Each number is 500 + 25 x the weight over its row's rms, rounded and kept within 0 to 999. Layers, rows and columns count from 0. Numbers have three digits each. The size before them is the row's rms in percent of the matrix's.

# layer 5 MLP up, 256x96, rms 0.242, rows 223-255, columns 0-95
105:484491519472529487519516498513524465467525482488491493525523539483518529475507552518443490458515517473490519506523550498495488495519514496489478491479503498516506467528479472475500504493529475494528501492487479524458507555455511558469496539528497467455487522466474509491532469537511537530
104:532492524480499483459545502521518501507501492487469479484498526514477500514506457511523495525551474464513529505522493505547512467509494488462559506478512490548500505510451502475485518477481537545523468487477484559480503455513503512537498495502536486528497523531492555500525493487466464480
085:495488532523530476508444503514476494502457505510551504507521477495521529501490478453460500466496502536480498532508478480468521521539485512531487456502491481497492511519481465500492469497536426466503507521504449463513514485522488503483476521534486455510482485543487450502501466533508495481
095:470534521486503453520492538499510474545486474480537489460479468504471507525476491485456493529464510530482540497454552523514488477510519510498488487503551510514477498490497494504496527521524514513476553519461500520484497487515463531559484502502495509510549511511525458538483458507499471518
104:501505537467520529486498543523502499472532491523549527490496491498506490547547497473461538503506496470531509481512468505505510522483484523563455488529484517469465513474477493469535482500482525492507524458486477518534481521468492501484507521495501518457525475492512510489512488579494476542
109:524509491519498530498496526535473495517526486517469497530535490513470541501459520473464530523512554520502526515508527496483595466470532509486497526464479492519490480501504509506485533498565511529466444493507486508513490524478486512470527513506506484528498507467482539513495477487485527522
110:534493456509477494486486460470510465514490500497531500519522486460482474511490523519473551482486453483487484487495471483522496528530471466481531475518490476524532478523491527448489493500516482477500549508510490489449498457516436537492474545515496526508463504461475533492488509502514470477
099:530463493515509469493528493486556496490508496542511496481511484526485516484485476508529516473526524485516482481474531475523478518475437495492525549447516512504480501495475534462539503503490466487499415487534525548490469494504499468490462486468507527499521463489496503509501500491487493547
102:513507481445504508531505468503545457534548545509529499523511550538487469494494499476479503527456497465438520532541504515519476506514469489509512512486471510467473537498494499525516489505487501532542485510503472521500478493497503494535507522507486512514452479554503532515486524507546513521
096:506493503535493508476505497481420478497517535507512526484468497520475532455532490484487509473508485505496525519480492484451501533540501484573494502480491542516528502456464505491491480530487460461469518500428529498536501486487496505531507479528524476513503507512478492479510467498517533511
099:487468548462513502494501501502504478518464461497489537537461535517494508452531497531483483523498479513455461505506494520515472521462535509464493484504496532502482460510497490502483515554479463498490476487486466483509537499513497512506524517485510518498538478441548522522512476505535560531
100:502488501458503502480469452441518489472506547505471511525475489524482492503520520513498521523525497493476536520486504448500451551509489533539478549517498498504519524529465491479498503447488526538496527451483470493511502519497501485490545460450519494517488487506469508462476522513489522507
109:521465496521506518543494505500489515492552468519487480562493469485529532465479495516517502532506472484499492487483488485504482542536516498436536496500476518488548481517479483477531534499532478492456483490487453493513480511500479489520477516552529521482461467496490490469507521520519537451
102:525515550502465478505502503492492536490539500466490475505500520502516541512516482520507493494518506497555483514515543547476462498505535564479541488473515531514478509539500487516514498479487531458503503536477468451516515511514550494484515458479480520472520521532548512474493494543482498496
102:492507508497527523485517474524533456499521508446522485486483472557532546543499485490484531517526489491526514476539499495463534538509501504481491469484475448483470502517483515513507470505503482468449493500516495548495485515455487532444512481491499539521468490511461467505495519513492512539
106:489512497492511499510512519504477516507501503483468477482507500480466454490499469457466504484456530514540516538502491463509502549494496507511538496468502534509532533498477486523511528503484482461484534519544461523524514526567460477477490539504555475470526489536481493483479512534524506539
098:489478489457470507483510458495511525489518558503495507484504521498501536510561524467516451484497541483486475517454482515490497501495531458506489514536476506487513511448452547499530503434494498490500463479521473533544483501494472520497488452543503493511463477474491485496489491511510489497
094:541482514487498419468524488506491534469458458477501527519515484519484514489525492474536511436446505507492460497478505503455460503455468538486504509480471526485512497489493524487547502519508503513528481499485497500486502484517471447529472495493520496495490457472464487507484487484517529509
098:506479457502507493514537515560515486500508528527499526528501459488510509486472500545479508484545474490495483468500498477498500489493490486469551472530443544485463542486509485497504477523448484499497548513516490514471490486470534471546486475465505522478476486474486499533521478454476471513
091:481524462515481516507498521504554477490462467485531491514481518539478508488511527525505466466495532459495556478468484508503491547481496493518508503474455463490512500493481524487498508454524470536491516480498514504488564511489475510459509502518470488471453519507476465492473493447505513549
103:496499496500506558515529539510506527477485499494515520484461476491511491486508478485466559466520487514546505506468482551520529495530540483501538517480514461531469507499497483538534506483496474486488517518489500530483514498495498457472546452493493476495547444471484487456497500536470518517
097:477554486533508494494523488480494515538484462446501502478500498533526492521469469467478504556524508493539459469509510514490493498520502555485489495454487540545523508556517473495472506522512519442510464541482502499496478488506512471494528476484464520467528491525480499497528478515500486484
101:515526491499518489501505480548528503527510471494506482494462558496491463521465489464508503524471497538503493514509510473501511523485482508519499511511491519510473470509502556549501463484515485509486525503459524497473486492499481493501541557511473483486489571450508524532491459509433529478
088:501495458529493457516495513508507455478503500480463512505466497525512512536463497506527514492490503463484487537539513516466585517494501513508485503460508562473530510482537471493471520536481514522502495440534487508465509544524514489488531505507504515527478497483462526505517498485537479484
102:483482520518552472506480480480548537525477529501528486523521514470539528477512527498488526478488511507483471490476504546460477523501501512444433504511540560485482511478482469520522518491479488520506507488504522564531522484506471517521512511545500496471497499512491501541505538490523501515
102:542483507538538494546516502497504580561476526496493509470453464547460476517507497517511519453510505489443462543491480506505498491457510514496526473538500475496501473502496515506518486486540486498498511484542455507526515483485471511503523492494482503523483508481493465500483512480499511535
106:464523484544503504512545520519558502483498494481454472540492479454513497493456489498525500480501501517490489502520507471500493479532518517474506501440487495497534513465510489470506533506516525532513519503525538481566503445467499485509466543471520520498512525509477462508466485528532489473
098:496517504533500507515528501536484499514491487450483491506492535574458517468522456463454529464500525504454489520497492515493489496493515502519492556507474496491528490522468504515492465506529532487547448466545497555520506467471510458503507506538516513502511489497533482497478488498519495482
105:510525508509511476502487468440439495523510526499473528504540508504530497517496505504498473494499557484531512574502525528516471521520456506508543476481448491519542513537488504499495512512538487493549460496477491528472524517521518544512498513504526467499542495483505521472499519512504527501
103:498526542500537548533518476483475506465505470520500487453487509496493487500520495523506552501492470480496510528525523534505446528494452498512518483529546507523464485472501498508483472538450480498535529500504516495465520501483497498520515509496447524510505501550515493556498510485467557499
102:519520470478503487541520494543527500513497483472503519535501480472481502519547472495505514562515482522491491498522489513500488510459475545495507542483536516534517504549547497526527476517504521450500453455464505500501494516520526539490493468485515458465482526514475464476493480498538496529
099:477518512479545484508505497496491511512482457487454529538469537489493477479487536544473500475518543520504495517527531486480510524507491503452490519466496515505579538529494459505525482468523500493514487500486492465479489521463519484509490532437491458529519487498527506511518480508467461506
104:518491497472527502542462493509493530494476497452465515500504514487482493489479477493516505546503506545470510478515493520519499473479473509524525501484510528523563535515472504494487516484538551533505561461451495496509502443517487513495486480475509476503499515481522506490504536566554484507
# layer 5 MLP down (transposed), 256x96, rms 0.124, rows 223-255, columns 0-95
103:545513524507463422499519505475477553505586484484528490503452478503462499502504480507479463445475557485484497492492450477488499484476493513487491476524519499523518470493517496469523530509476493508499497521455501488522480538488505488506494514483507488457510508482524522525480514478489505504
108:463520558514477496547477479502503491504545523506486519533558491490509526526511482499435503502450495480515468485479466484494494523515512493481464498449501487505485473490506522518492482493476484504488515502513546527491455509481507465477496504478531495486508463465518546493514518572523525528
084:536535458543453505553488484520490470530521513479464489479498518457552481559494498523470493503514509486496449472513485504506521470535480538462492529462494503506504521496484478507515493530507483517502470521492503520514453524508494545528478472471489493456504514505491558504486496499531481516
098:438497540479479506493500488500486499461497482535503521469533501521476483492500521541473492499520458497511547536499515505493492459511509496537485506503473489542484532511491435528524490516522469490554502483514523501475494475548517487473519504527498510439533552466488495473476497482461498511
105:472493531487473480462510507460524489510459496466425489501525522504470507482519524502487476464515513502538509452499555524482520502555513526479491503505513477495539530496489462503501559526487457526489516477484487526485501485490457507522490502476482482527556485491475514531492510509467523518
106:444450493484509482521498469493507514499505494461565496488514508487525542527498532479513506480519523461488546530475508500482508479491512552526496496524507466519466521535484508490486486533517488511535520484484511514527493488532544485495485505460488514549454475455501521502508462524510440500
107:548497498502502478465543460509526533505526518548505514520432546500495480483522484490502514513520489537523535498514515516542449507529529542507512485531496528511467488488500512466516473542509500499508519514487461491499519522492498527518468514524481451496506464456447536508499483527523504505
098:491500496503477530503509481459491528487502530496505492439497518516500531477455503532505494452492470508494457520526524499489484527488514501479463495504471505525519531519493486540514489489512482497485485466532486523496467469519451536495464496511533455454505530484529514447501575502528527467
112:469492557510454479505473472473479497513487509462490496469487477493486499477479487496460505473503504466476544488511502497500487514466498512481476511507514481508521499506446473551525496505446467480529486571536504500536515467519484479474543507487505503473478478456527478457457471514483499490
095:502474462491488543491497474478513486520501473491492480511507488480467484456530499517484500501480531503508501474472473513483504506461477491519507521532479467523504430494524473510430481514498517520487537472478524523502537469502491440528460559507480510494525486547533496489470469512511535519
103:512520447459504509498495508472548452550532493511509514517522544529504529529532493507509513524495509499547522503476487509508535509563488503526522515505504534494495508530503510477472536471538561515489476471521479526478502472505510522513534531481492499515482467461464513482541511491457497511
102:530485451520432524505490501530534438485501472479472480507517494554518465500492521487481538509497536459503531542483458545501456509498474527468505516472486509511546529505530509491502503516504510480474468496476499530522501536487493466511499479498468537522486504512476465508496524498509486534
100:553462503465516522482507537471501478498524453525505492521465465498485435488527514527499494454470467492515456493479474494479526492523497483502515493485474502490514465532493470479522535506544524550469482518518503478530474508531499511532496492424512486489516506476515466504515490475477490520
107:468473484528474532506487480474541472498541524518510470545521520517494502459470489532491497523487466527481502494495499530497451510503494525492500504521464514474481435489506510487477531515549494477502522494508484545512502505532472513521495460519520505478527526437517513516466548496442484504
099:487483511512496555462515456453537530499504503489502477489466496507512478475469493501477444533461549495506494513537500499493498541518513443491487494463480490436500507539506515479505519525520488523490510506501480555468498479530532502507484514494513539531480473532485518521476456476499488527
103:469493470501534598493478527498497514529510480465544499487451495495522513466491508491513530534503521476518474483514457502495505488478548500559494473468497506505524477489507482471524509518503486489446533482494485481505447499480518501479491497503520522486469528485477481518514528490508447528
109:469487506496490475512516466524497456522522584491551529494496490519489511456546508510471489516505536501527502535498501497534490518464526482500479534499490453500482483489519521500484479476463497492499512480483496505470465492492540471534537494506539463506490496525464522507477549491542492448
093:480489508451489485467460512505512527457494510496472507487503491465500472494484504472520485501490496479509470548499544533467490544507500543492470514519542467480493521510534525473504497525484470528493469456493528545463553534473488496479500493555500486510463488511502514501532447498494482543
099:510507482535490474526453472529509487479522482492512478506489521524441468527504472474533501491493482517498505519532507536485486512473529486519501457463526469499501502489489460471433474494490463517496471555467501490486538467499516489424525517502480513492498467518516484470497510488463507466
100:471521508464463508477461490485510502489507504476464478488517486513497487508493504498472467476503492500517499506488555515538506518493506547455487521521532506501483457511491483495471477543483414465504513475498553482485508541493543527517469495492507538495505518560493487524471514476450503518
107:494494486453499491487458549492521524457528475513501477479471499458471474542504448514514489474474492503525492468497505520486473531498484520498511500481497512498501455439496442507462464512518481500516532512484488512493545500492541474481484515466454521476449481551514529492500511506517485513
094:550500493533490468489484469493529478474457509527523548507479499506476503454512518512524483445470513526516485487508484499507509516507471507469500490502452494522467520501471520514489462484536500525495498473497559497472480493454509449505477575463493504523485464539474521495494502506502521530
100:510491458478498491512525527511494543524469476477510455482512540523490498507454496483525549487506451531542499489498517460532506469462537503510531531504521505501530518471523500498475535484484565460520484480480487489497509455527514552523537529506512489491479477498525486480512461501466501505
094:506497498513483528462473475513436499431487516517505530522452511512525486533493547482504495503525539485502511560519482507506497491491477505517523508513517490504487494472561510488490542482480498502509506464497459532517488553502513486527500500533495464530511480526513530513453486443500507464
103:510507502466470491568456462516503482526510483490473503506521491483533503491512502507494490522490519534542528471477525527474472449515499487516502527501522510495510533488521492470530499541509484502490504464513501524463499495480476493517509474472465491403507529495484475467494503518470438524
098:537497472460474483501480515511482457514499489484538558494492498475482472509504495533522509542531521510505518541476465472525486528480518497552503490488502515546521476469483512538493502526502532514459521495550517503506532489489550490532510540519519482504502498559496507498492450523497450482
109:498500507536486485498519538481470480475538526465495535512502509502479495502458515514524522515527504509501448482516462484534535487463496528511488501503453558499507470525553536466503482514546489484482534492500498471485463505490445481482525494507542523518522521512464536481475531489518459485
099:501542482500530491520471491538511514481549514510531548478449523488500503512506516501481497497479479470503489476501494492520497464505495518501480452451511493528503550491484478519517439465517475499518518509522530483538479515520517501514479519455503516451447504546495546511531486521465493462
116:455505508509524565508535494473442502493517491478485492492519506512500496478484548491491556479477505508538471532514501492466552494513494496510464508492560548482525472478505457491526531490506515491488529509550473514480518533504497526478491496541531503526528501461505476468461482511498512484
097:502498533505494504541476499475452503470513507529535514493507492512509495501505484447509512445490472511485487501537478507504486472512523528492484534456500525463538478488534529489491477484483523463485510501574530480510544508518503485429511498507484486492474534504480492541479509445493519459
102:469479506527463478498475536530496490520471498521472508489477506498467466509485478536496478511450513513507537478549483512520500477503534525491493517488550449508447500487488551483510470495512549507510491480543491485482529485534474535508452492460472548462506491509497499472544487498506481504
098:506497477491528526495510502492536474491485509547483486494544474490490506452480492514509475515490521510514483491518468508518468477483502553535521494482449544493518499496491487537498449497480498509479516477510560475496508445501454477475501447467498495450505512467500441456502515531520506492
102:513502477504528483502508498490515516538549502561490464520480475497488523551463462491447422502534498524514497495491499489502475473557476528509505523486499564489510510471526519503495489479486494512523480535500546504474524484528525508526507525502507481482491525478513539487515490510509455473
# layer 5 MLP gate, 256x96, rms 0.254, rows 224-255, columns 0-95
096:504500502489487498513529432490467510506513534491541496503515524534517465539480486516470620484522473466488496506518495462451535517523504467482491478499512472494494497463482484485487487485484504526504479465521518473484502521464523458480488509521474493487492506471520495521498500525482479516
097:522525537512503486466441494492512525505503513502502551495466449409458546486506506536490474531527469499472512457481508504485506532490477477504491516521479494508499496492503508483533484549490524479509475489526506465494525494499523509536533521504537491490492484495510481492473527519438523505
097:463489483522468509484509459478521562469494484513473529494501473508492515472522467505513515509517480442484505478490501540478518473452473510502565527501533504456497498479517521493511477521528517495501531551495525473516482481488499506465487536527523546522516564529492531513484520498501515477
095:498489459490506504513523530488509538501500488519486476511531496490527500507531512494504485511496484488497488448507533492513543498547545500530486519499561453507472500475496523479493504505474565442462532503465515517481451486477477505519507492549492489515535490472476488470556494545496484506
110:539530535507501488487479489511500559511483471522487495511512497473483490475521552495527500453499535508508550541489517496532455511451478506480483499485497559505534518504539500513498460535513492488490494532536491547483510471511512491456469550505523493502497474535471463522505523479517470498
098:474508516551476501486514518460491513510523544540503443466480533449520475480445514508474484473495501482500530497524481494483525515490490477494478477500528535463519508528467520461464479518492555498490506560505475505510530515490505487466481494552503514524473476470537503506492484512483481474
098:482497496488544474483485465492495506530550513509514524503495489495490490582483473487514506517499542514484534504488488528529523470484513494543519498495484477457488477469458466479452543530530485529497506496521494494514454492459524489513548480516488521519488504515536469479545446510490507495
090:512461490472472512503444512472526490519506472513486480490472500509467483506546484473530473458504473481469499509541545469489455455534504526478513476510523473513503496520537474489488504504519477520499457530538484523462480515526475509519537490475487455529498500496519480489576518505494504489
091:525421484537496534497479501514468480498523477499487478511510471473476486485492475501478528520519487463507497469515489476504494432506496507545473518484472531484543508496477483505484520514516479485454538529465532506473487541493548513551551495478501515525537485524493508511468514511504518477
103:551528482511458533479521497475471496489531499485452501494511452474549468471526474506501489488479502487517519528495521467505497491501489470452515506487475501480477501481458492494511466459513543498500455480505458543524492499529497562481517539513466498492479548526510479475476492481477500472
095:472499540518493492511454501439493476507509483539480482519518535477482503497508513494516526485453508528491461481516494514444493493511447521482515435462521503448507501517475468555519519490489486518515500514491490473512487519516482481481497489522454427504511526520478515502532529502477505506
103:533523570488536507501478508517494476535511507524493516469500460521487492498473512525499484494508466513507491502481480508457519488495479511512471499483490521448453465532459462511523474502529519543541472525526513490541501506455487479491535488489504512499515455464524508448521483517527491552
106:515503512522476532495487496457473496469490505454481484495496492468517511579500432484501493503487530509538448515488482506497504466467527491493506502550503533491498459507489462500464524462507468505545542475524493524524451516498509532541486477529492507484514529484497522478482485477497483513
097:526496539508500509495511566507503514492511492524542511523474506455525483510473520556523500506505500531520501478464514486519517543481491496472546522529506521485465473432462531489502540501536499459500493535520505494532514480497517490498452508486554498496467504504467477503487510494453465496
113:527508493476485490480508492522521445528458491535536464528525511500503512484488497533514507480485472519523456468507509463481510497527518538510500452474465500502463520510477473507509501518524533510481513502503526488486500531451582465477506513476512456538434472495483517484501508490496522512
096:499503470472557542506478467513488558520479519482471530492500503510528529485537489447476486497508522465485453497507521507464497499524487475489457469510490543514529528521497496515478495506485510473455484497429528518479538479487491523492480445494503475488491517525513531478483485456493509482
094:510459558499473540496514468502529549497473457497533474500497469553490463515491489511496518466498484491503518461482458542502499505513531494523499493554507495454491469541482497444506496497485497481475502544513517459504489498468461518519461469496505494541516498500513477543492534508498492506
085:500508523524508431510543522516505504517469522529513508530483523504500548462509468479497491507503491486526493484567468543482473484489506484468499464511491515489522509463500496465533494480435486458502487485463500485509511484473448475509513521520552495502502495488461524455486499474466518506
094:533465516513484492472536477493504493503478481497521532531468482497477517484509459529497492530439492484477503494514510510519455492494480447508500444459509499466553518514474525506475477500519516521465542519502517471508523498485457498470493542513520525492437474483479532474521454489498481501
101:517508484478497481472518508518469521485511454451514508500498506448533527483478572524503530531498519547527502484488476494514489506534452483476527469531546473496508451516500495488527547496508539482474474490494530486505504495517520491481486501483481486523517513473511554480499471483554492532
092:517508493463483447490503521512502446490469473438433506481501514475517508507500522474476548501460534476508495501481505497514524497528499513521532514482516574468444500511475554455489514486493494528477476521519516489519506533540505515505467487508476498483496497497473484502478509511487462502
114:520479486474504548539482462535531522480516519513505486526494500466519503524493550530511500479522521497523528485509489540485504467513513485510525503515467467504471460449484456470521501530494522502535514488434510499503506486521486524469554544491468507434490498495499501532517487468487492524
097:480483507482500540489500489489492516550515469473490472527496466460447528549460503505507506506468489495431511498493492494449497516491502474546484479519450508478516527518500458510454491459527477489536509481481507455513517465529485472478462498528492529495507513492508506496469536477491474483
093:464498460494483474492536526471526498480498453515481486521511495529476545488529512476531489504498504505537514468540490476496482490540491505531531494543551469477514517527443547500510457522556503500511474502510504480497511484540494495491552509505521465486528527475524498503505492499546531470
106:528491523504483487546505530447513495490522508490474501497508504540512476518473490541542503516528483496509495508546477517492490510434493504529513489513507470526497441471488473545470521532505518524482477509526456448512492495469496519490536545510514546550514483529505493494502499507460510542
105:450486563491488510504456500486528538533467451476535491532491501447517470496490481525507526513491522457478476478500526509488488529484469499523501517481522481483447468478515528527508524488503550508478488495531500509493492515513467443521501496490472544496489535524516490491453498475490526475
094:510494509522496483516447527544500507475502488456484509502423501542507517477499496533506494506502495487491513504549560481516477498470468485481487507535524535484498515524508520551500513515505505495472436510483505492544503488493511499522485510490532570499538516490542508502463477459491487518
108:501484483500495530531463512505440494529482480508488512524492461505551437519523533483483511487514477455490496477470535515472479497489503506544519497494502504510524488551490509488498519442494543502491430484539528486506462488463482547521532505543501505493527524508502487501507486499538509507
105:540487477524494541497501494512512461527522511466475525543524536494546500473500530509516494537520481461506505482488496491474494499492463541440512499469484543480513460500522509500480497482488522510489512549493463466472501512492561535451485513512519508452470511539499544492532495517507502485
100:478489528475509494507466494470554489518496516500469482498497482496523507502500498501537572470415485519519497460485492510513526498497498502493519490496517514492548471480465506549496486480524503526492517519528499508448566483522517525493468511537493524487474485488496478469484520521460476460
101:510559544517493502468534490498498487482520477504526477523513472513518527484485480512477478487468468440524450446517532471514496480484521532520521491490477508474489507498484490489532497496478479483494465506497464488495456499470456536513534495477439525505471489522449509514485499524535527522
102:477520494512472504459513502471505484502510486529536504497482502476500546527461478506484452536491504510479529467516471475499507521535493514527549496517516476520459530513468478490441499473485496557514452523493481514513492445497515515518511473485472474500474500499536501428499502501456490521